Part of a small language model's weights: MLP 448 SwiGLU.
Each number is 50 + 15 x the weight over the matrix's rms, rounded and kept within 0 to 99. Layers, rows and columns count from 0.

# layer 6 MLP up, 448x160, rms 0.119, rows 19-76, columns 120-159
47 50 41 47 50 45 44 57 55 60 82 41 37 12 68 58 63 48 56 42 51 48 40 61 41 47 50 77 52 51 52 52 35 61 57 40 26 44 63 58
69 37 68 51 42 48 48 63 24 82 62 41 44 52 55 53 56 31 52 41 61 54 68 48 34 44 39 58 18 48 35 64 38 49 43 51 36 70 52 45
64 10 35 36 51 65 36 63 22 47 27 48 39 31 67 50 47 27 62 59 06 32 22 61 69 58 66 60 66 54 81 36 51 47 70 66 53 37 54 35
32 52 27 69 78 28 39 54 59 45 64 55 53 62 55 22 41 53 56 61 69 60 26 74 60 45 40 69 36 56 49 58 82 76 44 44 49 47 45 52
61 23 55 62 58 60 46 78 37 39 37 58 83 44 56 78 45 54 48 45 52 49 56 65 49 25 22 42 42 56 58 58 61 40 63 41 48 58 51 80
68 51 45 68 51 47 58 47 56 52 36 46 78 53 44 75 44 25 58 51 43 56 48 40 90 49 74 55 72 44 58 44 20 55 53 83 55 61 45 62
50 44 36 45 74 65 32 47 31 60 46 59 50 49 43 62 57 40 62 27 58 23 40 57 43 56 51 47 39 42 40 48 31 76 44 75 46 26 68 53
30 54 20 24 59 35 49 41 53 26 44 47 39 99 29 50 31 64 56 56 50 68 40 60 38 48 36 50 42 27 70 50 29 38 33 24 43 49 45 57
57 35 69 61 33 68 49 28 14 37 73 61 58 43 58 51 61 58 78 32 46 42 54 40 46 71 34 41 34 57 57 53 72 33 52 55 49 32 34 56
46 38 56 66 60 42 72 63 50 55 64 65 48 17 54 36 80 30 64 49 51 38 41 67 25 57 63 24 38 45 79 75 49 39 46 39 61 52 56 37
75 28 58 56 73 44 36 49 25 29 92 50 73 75 22 13 43 70 35 56 73 53 59 31 48 46 61 65 52 42 29 55 44 32 57 28 47 54 38 26
20 51 35 39 66 74 57 54 49 39 53 38 37 38 56 45 45 63 52 06 50 60 35 54 65 39 57 57 61 40 39 60 68 37 38 63 65 67 27 67
40 64 34 41 35 25 54 24 43 51 78 48 62 53 44 53 56 76 48 45 14 54 49 52 54 42 64 29 32 36 50 47 47 36 44 53 47 46 62 52
44 21 28 85 71 43 69 52 56 26 44 52 52 51 66 67 53 39 51 37 08 48 63 39 50 65 67 52 39 45 44 60 43 30 62 28 28 68 78 69
56 58 49 46 41 77 16 69 51 56 76 59 75 57 51 78 44 52 20 37 49 62 37 68 50 67 41 26 53 33 50 47 57 62 66 39 35 37 70 58
59 43 36 43 57 68 45 29 23 50 68 57 07 48 38 47 35 59 39 37 49 45 58 63 57 22 57 70 41 68 64 48 72 27 38 66 31 73 38 50
78 52 42 50 29 30 47 20 63 37 51 59 70 42 72 51 43 48 84 20 65 49 78 15 80 29 78 42 61 38 50 38 16 33 50 62 80 29 15 70
46 71 51 46 62 58 36 48 44 60 41 76 78 38 61 52 70 50 76 37 75 17 27 21 28 74 26 70 66 46 30 45 50 47 26 57 52 64 58 31
52 59 45 50 48 61 64 26 72 72 49 66 72 60 65 60 54 43 63 54 49 57 46 51 29 68 27 38 55 53 48 63 50 62 29 45 75 61 31 32
60 35 55 46 68 47 46 62 57 28 51 50 68 18 56 46 51 63 63 75 39 46 62 54 38 56 73 28 46 43 42 50 82 55 62 35 57 49 56 69
43 50 64 65 51 31 42 72 22 46 64 45 59 52 22 55 35 55 35 34 65 33 54 68 59 59 48 56 39 43 56 42 52 40 66 59 71 67 67 55
61 46 42 44 61 54 55 41 48 48 61 36 53 35 33 76 53 52 62 52 58 45 61 59 52 43 63 44 55 53 69 51 45 37 63 49 29 48 49 36
31 30 49 44 46 39 40 30 53 58 49 67 50 44 44 40 54 39 25 45 48 28 50 48 49 65 43 06 62 55 56 69 52 25 41 51 47 54 74 34
64 49 57 54 50 44 25 71 16 62 48 54 52 42 25 53 62 46 46 60 67 27 37 60 56 50 40 49 36 50 37 31 56 40 47 27 67 69 59 68
59 27 38 36 71 40 42 60 28 66 45 52 70 50 48 63 40 21 89 71 45 43 27 57 69 53 86 45 56 45 48 26 69 63 51 53 49 35 39 38
64 58 30 69 39 50 39 34 38 49 37 43 61 56 50 41 53 36 73 52 37 60 36 61 11 25 37 50 50 30 76 58 67 65 45 48 35 51 53 26
41 62 32 38 40 47 42 42 53 94 59 24 29 53 55 52 45 51 33 39 58 44 00 50 45 31 66 65 42 62 52 63 39 35 70 17 58 70 59 26
21 47 27 61 31 14 53 71 24 48 47 42 38 57 25 43 66 53 65 78 61 47 56 33 51 57 31 37 25 48 65 19 54 31 41 36 32 34 47 65
80 46 76 61 48 80 64 35 44 35 59 49 33 64 52 59 49 36 21 44 63 55 56 46 35 55 52 42 46 52 49 54 40 29 50 60 35 55 65 43
30 86 70 41 42 38 42 67 55 39 24 39 28 47 41 60 63 43 59 40 52 20 46 40 29 46 49 46 37 56 37 36 34 37 23 27 45 50 46 48
58 57 48 54 30 32 49 59 67 67 63 37 69 23 33 36 57 61 39 35 44 26 58 60 51 27 77 60 55 69 25 56 69 43 44 56 50 32 55 35
44 32 45 34 56 49 62 46 83 45 37 46 69 43 45 53 42 56 48 55 64 58 56 70 37 43 50 45 53 59 39 44 64 24 35 47 15 53 37 36
76 53 55 37 56 61 45 58 73 49 36 47 43 55 43 65 47 47 68 68 58 42 45 66 47 59 48 49 44 48 58 60 51 53 45 68 54 42 42 42
50 65 30 51 11 43 39 35 67 55 75 38 38 58 41 53 52 57 54 35 54 55 57 40 55 70 63 23 50 64 80 74 30 29 42 50 49 63 47 31
56 71 41 28 54 72 41 37 58 38 43 76 43 66 43 51 58 72 30 27 25 73 65 48 40 64 64 20 40 60 56 47 39 37 36 79 58 48 52 33
48 75 63 45 54 28 55 46 48 40 32 39 81 72 44 59 55 73 52 71 36 36 33 60 42 40 53 50 44 43 53 45 07 49 53 42 69 12 22 39
27 39 27 38 49 29 40 27 42 39 51 65 46 63 43 71 29 82 57 44 51 75 52 73 65 53 58 42 59 51 47 58 69 61 24 49 81 37 63 29
33 75 40 54 67 57 66 74 39 35 74 38 63 44 53 29 64 55 53 27 33 55 35 47 64 42 77 08 46 52 49 09 43 32 44 46 47 42 49 32
57 57 39 57 53 19 42 29 61 55 37 84 26 09 68 56 49 51 33 42 54 48 33 24 80 60 64 72 65 61 63 68 49 58 79 49 30 54 54 47
18 51 59 54 73 54 38 62 48 46 62 58 54 63 40 68 34 78 51 37 57 68 56 62 56 36 64 34 32 62 60 29 49 35 67 69 50 36 50 55
54 58 42 48 42 47 65 57 39 53 67 43 53 75 76 47 36 64 73 29 46 88 62 50 45 31 61 33 37 40 48 49 37 20 36 57 55 37 36 63
58 66 48 62 50 60 61 22 52 41 64 55 43 46 27 47 47 50 61 64 46 50 58 63 70 58 64 50 31 55 34 39 56 79 64 35 53 34 42 42
30 54 37 33 34 53 54 77 43 51 60 77 55 62 48 66 67 47 23 38 58 23 48 26 59 30 52 81 38 51 56 58 51 60 61 72 38 56 49 52
32 65 58 44 67 46 49 56 43 57 44 41 73 68 80 52 36 60 59 34 52 49 59 57 74 50 40 46 76 58 42 39 29 44 56 29 81 57 44 18
67 27 50 54 38 24 38 93 67 32 66 57 33 43 83 70 46 40 47 44 22 42 53 77 34 40 33 62 36 43 88 53 42 46 74 39 37 62 48 65
51 78 49 21 22 26 65 43 35 45 35 46 51 40 53 43 54 35 63 39 61 77 35 36 45 62 63 67 40 27 42 78 39 46 71 38 53 53 62 35
50 43 59 70 28 76 56 44 47 60 48 56 46 57 58 41 67 72 60 45 65 40 50 31 67 40 47 26 46 70 24 28 20 21 50 60 56 53 53 63
52 49 62 61 48 56 60 38 44 41 54 70 19 28 89 51 53 29 46 46 57 57 76 49 62 53 69 57 63 78 27 54 46 49 67 32 30 75 66 61
63 47 39 64 23 45 34 51 61 69 54 55 43 73 48 49 50 38 64 49 40 49 71 80 51 63 30 68 41 46 31 65 24 78 71 18 85 67 47 54
59 62 55 47 39 56 43 54 34 18 85 18 44 26 42 27 51 52 65 33 45 50 59 39 51 44 51 56 46 63 71 67 24 81 72 20 27 55 60 29
44 47 60 47 46 77 88 41 47 50 63 66 33 25 67 50 29 64 50 54 77 20 61 43 55 31 52 32 70 35 29 45 37 60 10 39 47 46 21 33
52 47 62 56 58 66 22 62 62 51 57 69 55 49 28 57 45 52 27 38 35 30 51 59 46 59 54 55 57 55 26 63 46 45 59 46 52 68 57 31
18 26 30 50 51 44 71 42 43 62 54 59 38 49 46 38 48 66 54 62 33 49 55 44 50 78 41 40 76 63 21 50 60 47 51 53 75 63 47 55
40 26 60 46 59 64 55 39 55 40 61 42 64 45 42 36 46 59 72 48 61 44 63 48 24 86 55 52 49 23 67 58 53 20 52 47 64 50 36 28
40 51 34 32 53 74 43 57 46 52 74 31 56 33 81 34 23 40 31 48 54 62 25 69 78 66 63 07 47 40 56 42 56 42 37 66 55 43 37 61
54 68 33 53 55 43 65 47 62 52 58 54 17 52 64 76 64 42 77 57 53 64 44 41 95 34 38 55 39 32 42 50 41 48 54 36 57 37 36 53
75 88 30 41 66 67 66 60 59 59 63 54 27 54 38 32 25 36 62 24 87 39 21 66 16 58 56 32 60 68 42 77 62 61 65 69 47 28 48 48
31 40 49 54 47 71 72 52 34 72 65 58 45 33 47 38 43 46 56 48 61 43 61 49 60 45 57 40 44 70 28 46 62 06 41 49 54 63 76 60
# layer 6 MLP down (transposed), 448x160, rms 0.038, rows 19-76, columns 120-159
56 27 47 59 43 36 55 52 55 63 35 24 51 54 69 63 44 16 49 23 61 50 74 73 64 72 23 56 39 27 21 49 37 48 31 38 52 62 12 53
38 40 35 50 60 52 53 66 41 47 66 53 58 66 59 42 58 30 49 58 42 45 40 45 62 83 56 37 68 58 51 66 47 47 45 53 55 27 72 52
47 52 45 38 54 33 56 46 35 53 54 63 64 28 42 53 53 52 36 40 38 45 74 45 61 43 45 43 54 40 35 58 57 42 46 46 48 79 40 77
45 40 29 58 42 32 31 75 73 38 55 39 66 69 59 76 47 54 68 48 33 38 55 51 48 45 54 67 66 38 74 36 71 33 43 49 44 31 34 37
46 50 33 53 60 31 51 49 50 38 33 68 47 48 57 37 68 69 44 69 31 48 69 58 43 53 55 13 58 54 74 24 37 59 34 59 52 20 68 49
42 37 52 56 48 65 45 35 63 51 54 58 57 67 46 41 65 89 34 40 99 50 53 44 47 53 49 47 54 50 59 59 58 37 62 36 43 32 21 21
67 40 50 42 38 35 75 54 54 75 19 39 39 28 45 65 39 46 30 54 64 47 34 64 60 51 27 65 69 38 50 72 45 49 48 68 59 62 37 66
52 68 65 47 40 32 56 47 49 30 64 36 61 57 34 72 57 42 25 49 41 59 42 24 66 67 51 33 39 51 41 53 47 53 39 89 36 32 61 53
29 21 25 01 55 62 41 41 48 63 66 23 41 44 38 23 48 49 44 35 32 35 64 93 67 47 49 71 43 19 47 42 44 26 89 66 66 60 64 49
75 54 63 46 47 42 47 39 57 35 23 35 20 37 33 20 51 91 64 60 84 38 51 30 44 89 30 54 44 56 70 48 47 73 57 35 44 55 58 75
45 56 50 49 57 47 52 42 60 88 36 43 57 46 54 49 56 45 21 43 33 57 41 49 75 72 49 31 71 27 68 64 95 35 43 63 66 61 64 46
51 47 33 47 39 49 39 87 26 51 34 43 44 45 34 56 63 02 47 38 56 58 49 24 62 47 39 47 45 46 76 60 45 47 76 64 67 64 52 53
58 32 59 69 34 62 46 49 64 31 44 61 52 44 70 52 50 35 49 47 62 29 36 41 69 64 44 68 41 46 44 50 42 45 43 49 76 39 65 50
43 22 55 38 27 68 55 30 38 43 64 24 57 13 64 43 47 62 52 36 61 59 36 50 39 76 51 38 40 45 32 64 57 40 50 44 48 55 73 53
29 50 21 55 46 12 78 36 56 62 43 48 18 71 46 34 26 54 60 43 66 43 43 25 44 00 46 69 63 66 41 47 50 54 30 61 66 46 81 46
60 75 61 58 45 56 38 64 76 57 60 49 45 22 40 41 52 60 76 67 22 81 55 28 41 35 76 27 45 47 61 40 47 19 42 49 46 62 41 37
60 58 64 62 31 63 62 39 37 39 30 49 66 52 39 42 57 41 41 76 44 11 31 63 59 53 48 66 41 63 49 48 58 65 51 34 21 57 54 67
36 51 69 32 34 55 57 26 53 73 52 24 90 41 28 57 33 59 47 28 74 70 78 41 67 54 51 63 37 41 55 66 43 72 51 49 67 59 42 78
66 53 35 57 66 46 63 63 26 60 42 58 38 27 35 43 66 52 71 55 40 41 41 54 46 33 64 44 66 73 28 44 71 46 49 74 40 55 26 48
39 63 59 60 53 64 39 51 54 63 60 29 42 57 40 57 48 60 70 57 49 56 33 27 50 54 42 80 09 49 40 37 20 55 55 63 50 80 37 55
15 32 35 50 64 59 55 54 63 53 26 38 54 50 49 34 73 70 68 45 57 51 62 52 64 48 58 59 75 43 36 64 63 46 67 51 62 39 43 51
49 68 62 55 48 34 61 60 41 19 33 56 60 67 59 41 77 42 38 65 61 40 61 50 58 53 56 36 59 67 57 54 65 67 47 65 72 65 50 32
52 64 50 69 70 40 51 35 29 41 71 35 47 28 62 72 78 51 58 70 42 54 36 50 78 56 57 56 56 50 37 26 59 72 47 51 51 57 44 55
53 49 59 32 30 64 55 43 52 30 32 52 53 64 41 61 48 79 55 49 25 64 70 55 50 46 40 59 45 51 54 50 54 65 67 57 83 50 44 42
42 70 65 36 53 28 72 54 60 58 61 72 47 41 78 59 54 38 22 25 28 37 56 33 40 33 39 59 40 21 56 38 47 50 44 58 61 56 49 52
38 55 70 39 46 72 45 56 29 50 36 63 63 66 29 64 33 42 75 51 40 54 50 35 57 61 49 31 63 60 28 62 34 63 56 71 24 34 35 37
57 53 32 42 63 38 69 57 28 61 36 75 69 21 55 49 43 43 42 41 40 65 77 37 79 31 59 48 66 53 23 51 76 59 65 65 79 61 20 44
89 56 75 13 48 60 72 11 43 46 63 46 71 49 62 41 60 35 41 24 34 53 63 52 64 26 68 57 33 34 42 62 84 41 47 54 36 55 51 57
16 42 32 45 52 46 41 56 50 43 28 65 70 49 71 60 79 46 41 73 33 58 49 52 56 50 28 40 71 34 48 26 63 58 44 56 61 50 50 65
61 35 36 65 34 37 43 59 69 81 49 52 72 58 60 63 69 75 78 56 41 40 49 59 50 75 65 61 55 73 63 58 56 49 74 27 59 37 79 38
40 47 50 69 27 63 52 74 54 21 39 32 68 63 43 44 64 47 83 48 26 56 44 35 52 48 50 79 49 45 58 62 47 84 21 39 54 48 53 37
51 56 39 39 49 47 46 63 35 52 62 44 70 41 50 56 61 45 61 36 49 73 52 33 67 62 36 63 39 25 43 84 47 62 54 32 55 50 59 25
43 77 75 54 62 57 53 31 34 53 51 66 53 66 39 47 54 64 61 41 38 68 33 18 42 52 25 34 44 51 22 45 69 49 65 63 68 34 86 51
72 23 58 55 16 46 49 56 68 38 56 62 68 45 61 65 72 40 39 60 50 29 35 33 50 42 68 27 42 53 72 50 59 24 71 44 52 55 72 49
63 36 50 64 28 55 53 71 47 46 65 71 46 44 49 44 48 44 42 26 35 50 44 73 70 31 54 61 69 42 26 29 64 58 61 42 28 84 54 66
54 59 29 49 58 51 68 48 58 64 69 53 51 97 46 26 29 59 36 83 41 24 42 53 65 46 47 74 18 46 74 72 45 91 39 42 29 27 50 46
51 39 44 60 68 55 58 65 36 38 38 37 53 65 24 51 64 52 70 18 55 67 52 40 67 46 42 56 47 85 29 51 59 62 31 37 60 32 65 67
42 56 49 60 46 85 33 39 63 63 52 50 72 46 44 30 48 26 66 39 51 58 26 57 68 78 52 69 60 64 55 70 50 43 15 36 48 62 38 36
58 50 58 35 64 50 27 52 45 58 50 61 48 27 57 55 52 38 30 47 27 64 52 66 65 60 35 35 73 64 63 57 44 64 46 44 52 39 52 65
57 52 46 57 40 70 60 50 71 49 31 50 67 57 60 58 32 61 80 18 59 50 66 45 53 48 50 55 40 64 71 25 42 16 24 34 63 40 77 40
52 65 84 64 47 98 51 46 51 56 52 57 42 48 36 60 57 31 16 69 27 48 21 59 75 55 45 58 50 88 58 71 37 53 60 43 39 67 60 36
71 32 55 22 44 46 43 62 67 64 18 25 82 55 61 54 74 58 65 26 54 60 25 50 63 28 53 43 49 25 46 50 66 40 58 62 38 42 47 76
50 58 74 56 62 46 51 24 69 63 54 51 43 46 47 46 61 37 35 56 61 37 25 53 58 70 52 31 35 18 55 58 66 53 44 38 45 66 49 28
36 41 68 64 62 80 62 60 71 71 22 47 27 60 63 46 72 40 48 32 40 80 59 49 25 55 65 56 35 44 32 53 66 39 52 54 38 37 51 22
55 79 73 61 46 56 49 36 65 25 58 40 74 55 29 19 45 58 48 59 49 50 39 40 67 38 26 44 27 24 59 38 58 57 60 32 49 50 43 38
19 47 41 49 55 59 47 36 75 56 66 79 20 65 39 33 62 57 44 51 39 84 64 70 59 35 40 48 55 65 80 62 18 43 50 41 68 36 57 63
48 52 51 49 31 62 18 28 68 58 30 49 38 50 52 39 48 46 04 44 37 51 56 59 61 68 55 43 39 40 45 41 46 43 57 43 29 37 38 56
54 33 32 71 42 39 38 57 45 81 61 24 37 64 30 36 61 76 60 51 34 66 26 51 45 60 21 65 61 22 40 50 54 33 47 35 58 36 65 39
99 57 49 59 36 30 34 56 27 70 37 58 47 31 36 51 36 42 68 48 70 33 33 31 69 26 73 53 48 41 57 42 51 60 57 75 26 42 52 41
44 69 55 55 28 37 48 43 33 45 52 64 49 56 35 58 41 77 57 53 25 51 53 49 49 64 36 49 51 45 54 44 59 34 30 67 65 42 54 62
75 82 37 78 39 27 44 34 62 20 47 44 60 60 58 38 50 32 25 39 28 51 69 41 68 29 30 56 30 59 35 37 52 58 29 52 65 32 45 42
76 37 53 59 32 37 45 46 48 54 55 58 55 41 71 40 65 46 62 65 71 41 67 47 38 60 44 24 28 08 24 40 77 61 40 33 35 50 33 54
76 48 39 34 42 57 58 48 55 56 56 75 47 64 72 61 39 66 14 15 43 48 71 51 71 27 44 58 26 31 67 41 38 68 41 32 43 13 56 59
50 39 45 49 44 43 69 60 62 69 32 75 55 44 69 57 48 36 87 46 40 44 48 46 81 32 70 48 75 53 68 43 65 24 95 50 35 32 62 96
72 61 71 42 44 24 24 56 56 48 46 54 63 54 50 44 74 59 79 43 50 49 54 67 59 46 42 61 70 60 65 57 40 49 46 40 56 59 58 61
58 36 73 47 67 37 34 34 46 57 53 51 44 39 76 35 30 60 43 35 31 34 44 62 27 69 53 26 35 54 40 64 39 36 54 54 55 62 55 24
39 51 55 44 51 45 38 47 46 29 49 64 47 55 26 58 48 70 24 58 24 64 44 55 63 65 39 41 70 52 48 57 53 54 44 63 40 50 64 71
82 64 47 60 43 53 48 44 33 40 67 41 46 33 48 37 55 56 55 45 42 60 30 26 44 59 67 80 46 53 81 59 76 48 53 35 39 44 30 18
# layer 6 MLP gate, 448x160, rms 0.111, rows 20-76, columns 120-159
74 66 58 68 55 52 42 47 49 65 48 67 56 31 52 57 64 54 45 54 66 81 34 51 55 51 92 80 54 43 70 55 41 50 49 63 40 49 53 64
52 51 78 51 50 61 43 58 43 32 77 56 67 57 53 56 88 55 73 73 15 47 49 35 50 45 57 29 56 19 60 55 52 65 43 44 96 55 22 36
50 09 52 28 58 42 52 44 44 55 70 43 42 48 32 34 61 59 58 52 30 50 43 52 68 63 58 46 45 52 39 21 39 59 56 65 30 59 52 29
63 53 46 43 42 27 18 57 31 74 72 37 55 46 41 53 51 55 69 33 51 52 27 19 67 49 55 56 62 35 53 49 65 48 72 53 52 24 53 57
36 56 56 62 54 61 54 53 30 45 37 50 60 72 77 99 33 59 45 33 37 61 39 65 46 73 34 76 46 25 43 42 61 52 37 42 53 56 56 28
41 55 24 49 82 43 81 28 41 56 55 37 73 58 64 53 62 38 66 55 49 51 49 59 72 54 22 30 39 41 38 57 37 40 55 46 30 51 61 55
51 74 56 17 60 46 56 44 50 71 76 54 74 61 54 42 37 57 34 45 40 44 57 46 33 66 41 82 61 71 31 42 33 40 65 60 70 82 36 39
58 65 50 27 43 57 73 24 43 85 52 65 43 76 60 27 58 39 45 34 53 28 35 50 08 61 69 50 58 36 33 57 46 85 32 45 17 71 57 65
55 37 50 52 37 67 20 56 50 52 57 52 54 49 36 66 18 54 40 53 27 31 66 64 82 41 63 82 13 36 53 40 63 45 51 34 59 41 40 38
48 18 31 58 62 53 35 63 58 35 62 66 52 40 73 37 67 70 85 22 45 63 54 24 43 43 53 56 75 28 47 48 42 48 41 45 46 51 67 29
26 44 49 41 67 62 57 57 56 43 41 69 25 42 44 57 76 77 23 50 47 56 59 47 50 44 63 63 65 48 40 66 49 54 51 51 74 41 28 46
24 53 63 30 62 50 54 65 46 68 43 42 49 82 56 66 36 63 48 55 62 55 66 40 54 54 83 42 82 39 53 31 43 08 95 54 55 52 28 51
64 33 58 48 76 55 76 71 57 31 54 51 57 62 67 64 45 52 56 49 38 32 31 49 60 34 55 25 49 60 37 49 55 49 45 61 38 48 63 25
43 47 72 65 38 45 69 73 35 46 56 43 44 67 55 41 53 70 55 55 27 57 48 81 50 65 49 39 64 41 49 61 53 61 35 25 35 54 62 59
44 55 25 62 74 37 35 24 24 32 56 39 34 61 40 48 48 48 35 66 72 63 57 55 53 64 17 70 67 56 43 61 52 32 53 74 64 49 50 65
47 47 39 25 56 20 22 45 27 47 47 50 59 50 33 30 63 53 96 28 59 59 58 47 41 51 58 76 72 59 24 54 39 48 31 79 67 46 34 39
48 31 44 34 58 68 66 50 41 58 38 78 29 58 40 72 31 42 84 44 53 24 60 81 38 79 63 40 67 59 85 67 42 58 43 58 16 22 76 08
75 44 49 70 60 15 29 45 38 89 52 52 84 73 79 68 54 33 59 50 40 38 59 43 44 54 35 60 82 39 24 53 40 38 36 50 71 28 60 18
55 45 43 44 59 58 25 43 57 37 50 61 57 63 63 44 54 53 77 66 41 53 40 69 61 44 41 44 72 37 68 60 68 34 62 50 61 53 63 47
33 40 37 31 32 36 55 39 60 52 55 23 22 60 39 32 43 37 64 29 59 44 42 59 54 37 50 55 51 43 17 20 43 47 72 71 59 60 35 46
42 56 34 37 61 48 20 51 41 65 47 41 24 47 45 43 40 46 66 34 78 64 55 60 58 48 39 41 14 24 46 52 53 16 31 63 28 46 38 57
69 58 43 53 45 48 95 59 49 54 46 52 72 49 32 61 68 63 75 40 38 61 36 60 46 43 69 74 66 48 50 45 54 40 31 53 68 63 39 26
40 34 52 42 51 55 56 46 54 48 49 63 18 57 54 78 63 30 29 42 66 29 40 64 43 46 65 30 28 64 68 61 53 46 37 50 39 46 56 31
61 40 37 57 50 56 39 41 74 18 40 80 11 43 56 67 43 44 53 60 70 51 62 43 52 42 54 74 50 57 60 42 26 45 49 33 69 49 43 53
40 70 64 57 54 38 51 45 51 64 72 64 43 41 59 42 38 44 37 44 26 39 59 62 42 65 68 26 54 37 66 54 15 58 49 54 94 57 51 40
49 26 39 36 55 43 62 75 55 53 49 43 57 40 50 32 69 43 55 66 32 44 78 49 67 59 54 63 49 28 75 34 53 44 33 58 33 61 46 56
50 69 72 51 52 64 60 45 72 58 52 68 61 48 53 59 44 36 44 32 33 45 39 72 59 53 34 69 63 68 40 37 43 50 36 69 22 37 57 52
73 78 46 51 47 56 62 69 45 60 57 60 47 59 57 58 35 38 38 57 62 41 32 45 45 50 45 72 67 42 80 64 27 87 65 48 22 65 45 58
36 40 52 56 25 40 49 35 52 29 37 62 47 42 51 83 48 68 42 50 57 52 57 73 58 51 37 47 57 69 30 22 48 47 49 64 29 76 62 26
57 56 45 47 60 52 57 41 35 38 25 66 51 53 77 51 53 59 63 47 37 52 42 42 50 65 28 40 80 52 37 51 27 70 52 54 32 48 56 37
52 59 55 31 56 44 66 41 53 45 57 57 48 24 75 52 39 39 62 50 60 46 65 66 42 56 58 42 50 84 61 45 52 60 52 52 50 73 49 24
40 34 66 71 49 45 69 22 38 48 46 62 39 45 43 59 59 58 69 44 52 56 20 41 51 74 54 78 37 56 36 49 32 69 55 63 49 63 71 36
47 48 55 67 69 75 38 66 48 34 54 65 35 65 45 43 48 31 26 68 60 44 26 34 55 43 37 52 64 51 58 33 13 33 44 67 53 32 34 59
67 57 72 39 64 45 63 32 46 17 27 59 55 27 54 54 48 49 66 45 76 46 44 71 56 24 41 52 58 38 49 48 56 44 37 61 53 49 49 10
69 52 67 40 64 57 40 69 54 41 74 78 21 62 53 32 37 33 46 45 47 56 65 68 48 62 47 73 21 39 54 33 44 59 29 43 62 66 84 58
45 27 61 27 69 65 41 47 64 51 61 84 42 54 36 57 24 51 79 65 27 20 25 44 62 48 59 32 67 43 54 96 60 56 41 48 25 56 39 22
53 42 57 48 57 63 65 45 37 34 51 68 26 54 52 59 39 52 29 57 41 42 36 85 77 35 33 50 79 85 44 68 45 54 37 36 67 62 37 37
42 44 34 24 52 62 35 79 24 41 56 13 14 66 42 99 46 55 63 47 28 44 28 46 42 66 47 50 67 48 33 48 42 51 51 54 54 41 35 38
39 51 41 53 32 39 33 48 32 38 64 47 48 54 65 58 54 37 52 48 35 40 76 60 64 44 65 39 44 38 81 52 44 71 73 76 38 42 37 44
38 36 53 41 46 82 23 44 66 53 62 77 57 37 56 69 63 28 29 36 43 86 35 56 23 72 28 58 69 81 58 63 60 74 74 68 55 23 60 41
38 58 67 66 39 62 73 77 30 61 50 58 09 28 48 62 46 49 56 61 44 40 48 60 51 54 42 68 62 48 56 66 23 47 40 53 54 50 35 70
54 47 51 37 15 38 56 34 01 39 41 51 24 66 69 52 76 57 65 79 35 48 68 30 49 44 43 57 46 22 44 45 30 78 50 31 40 32 50 99
05 51 83 39 54 72 28 66 54 49 11 47 42 52 63 57 51 53 35 40 74 30 45 85 29 54 48 57 72 21 30 87 93 59 64 21 36 66 62 52
62 74 65 36 67 30 76 46 16 70 31 66 66 53 46 53 37 59 80 43 47 71 29 42 41 48 60 38 64 69 53 70 44 73 36 65 63 55 32 66
33 57 34 55 56 47 57 44 68 47 27 39 32 49 45 56 38 51 64 48 50 56 46 45 78 69 64 40 50 40 36 47 30 49 50 61 60 63 60 21
27 21 48 59 57 48 47 88 42 52 44 45 50 44 20 49 43 48 74 60 53 13 41 64 22 27 32 62 52 71 51 74 49 56 43 68 35 61 60 33
29 49 39 38 71 40 63 47 44 38 51 50 57 19 55 62 50 42 51 55 41 52 55 44 67 48 33 31 39 25 60 53 55 59 53 48 45 51 38 47
76 32 67 63 56 70 16 50 67 48 21 39 47 68 36 76 29 74 62 57 57 35 67 44 35 48 42 46 68 47 32 55 62 65 73 56 64 35 18 36
65 69 21 27 73 46 56 58 54 14 34 40 24 49 57 40 44 38 51 29 55 41 35 55 34 88 75 62 51 49 30 35 57 44 50 28 25 53 47 36
40 41 44 60 63 35 47 39 30 36 71 31 72 33 35 60 46 73 46 24 23 62 34 42 75 47 37 32 51 65 48 77 49 58 65 52 54 66 81 46
41 45 23 58 42 64 52 63 28 54 63 46 69 42 44 77 84 55 37 52 38 44 53 30 65 59 41 43 53 47 60 67 50 39 54 35 43 71 45 46
74 46 29 50 61 59 57 41 58 53 54 49 40 72 35 62 36 59 61 23 36 50 75 38 55 45 70 39 34 45 71 39 42 65 26 48 42 65 63 62
90 50 51 56 54 71 71 16 23 75 62 48 31 68 46 75 57 61 32 54 33 51 77 66 46 48 31 36 41 42 67 56 36 42 50 64 39 52 60 65
33 59 36 35 51 59 35 46 38 34 20 49 59 56 40 50 46 57 55 56 34 42 24 53 59 56 27 65 23 52 44 71 67 76 72 41 61 40 54 51
50 51 60 59 52 52 57 47 52 57 52 33 46 57 39 89 48 38 39 80 48 74 61 41 28 49 59 53 65 35 55 65 58 44 29 46 35 47 16 22
17 39 51 80 59 81 54 56 52 63 67 43 51 25 39 46 48 58 75 32 62 36 77 28 52 32 54 54 45 34 41 52 48 48 52 50 56 34 59 33
35 66 38 51 55 38 12 63 61 35 61 57 63 61 52 41 11 68 15 55 66 48 64 70 56 38 39 31 42 50 29 29 31 63 47 73 31 48 45 50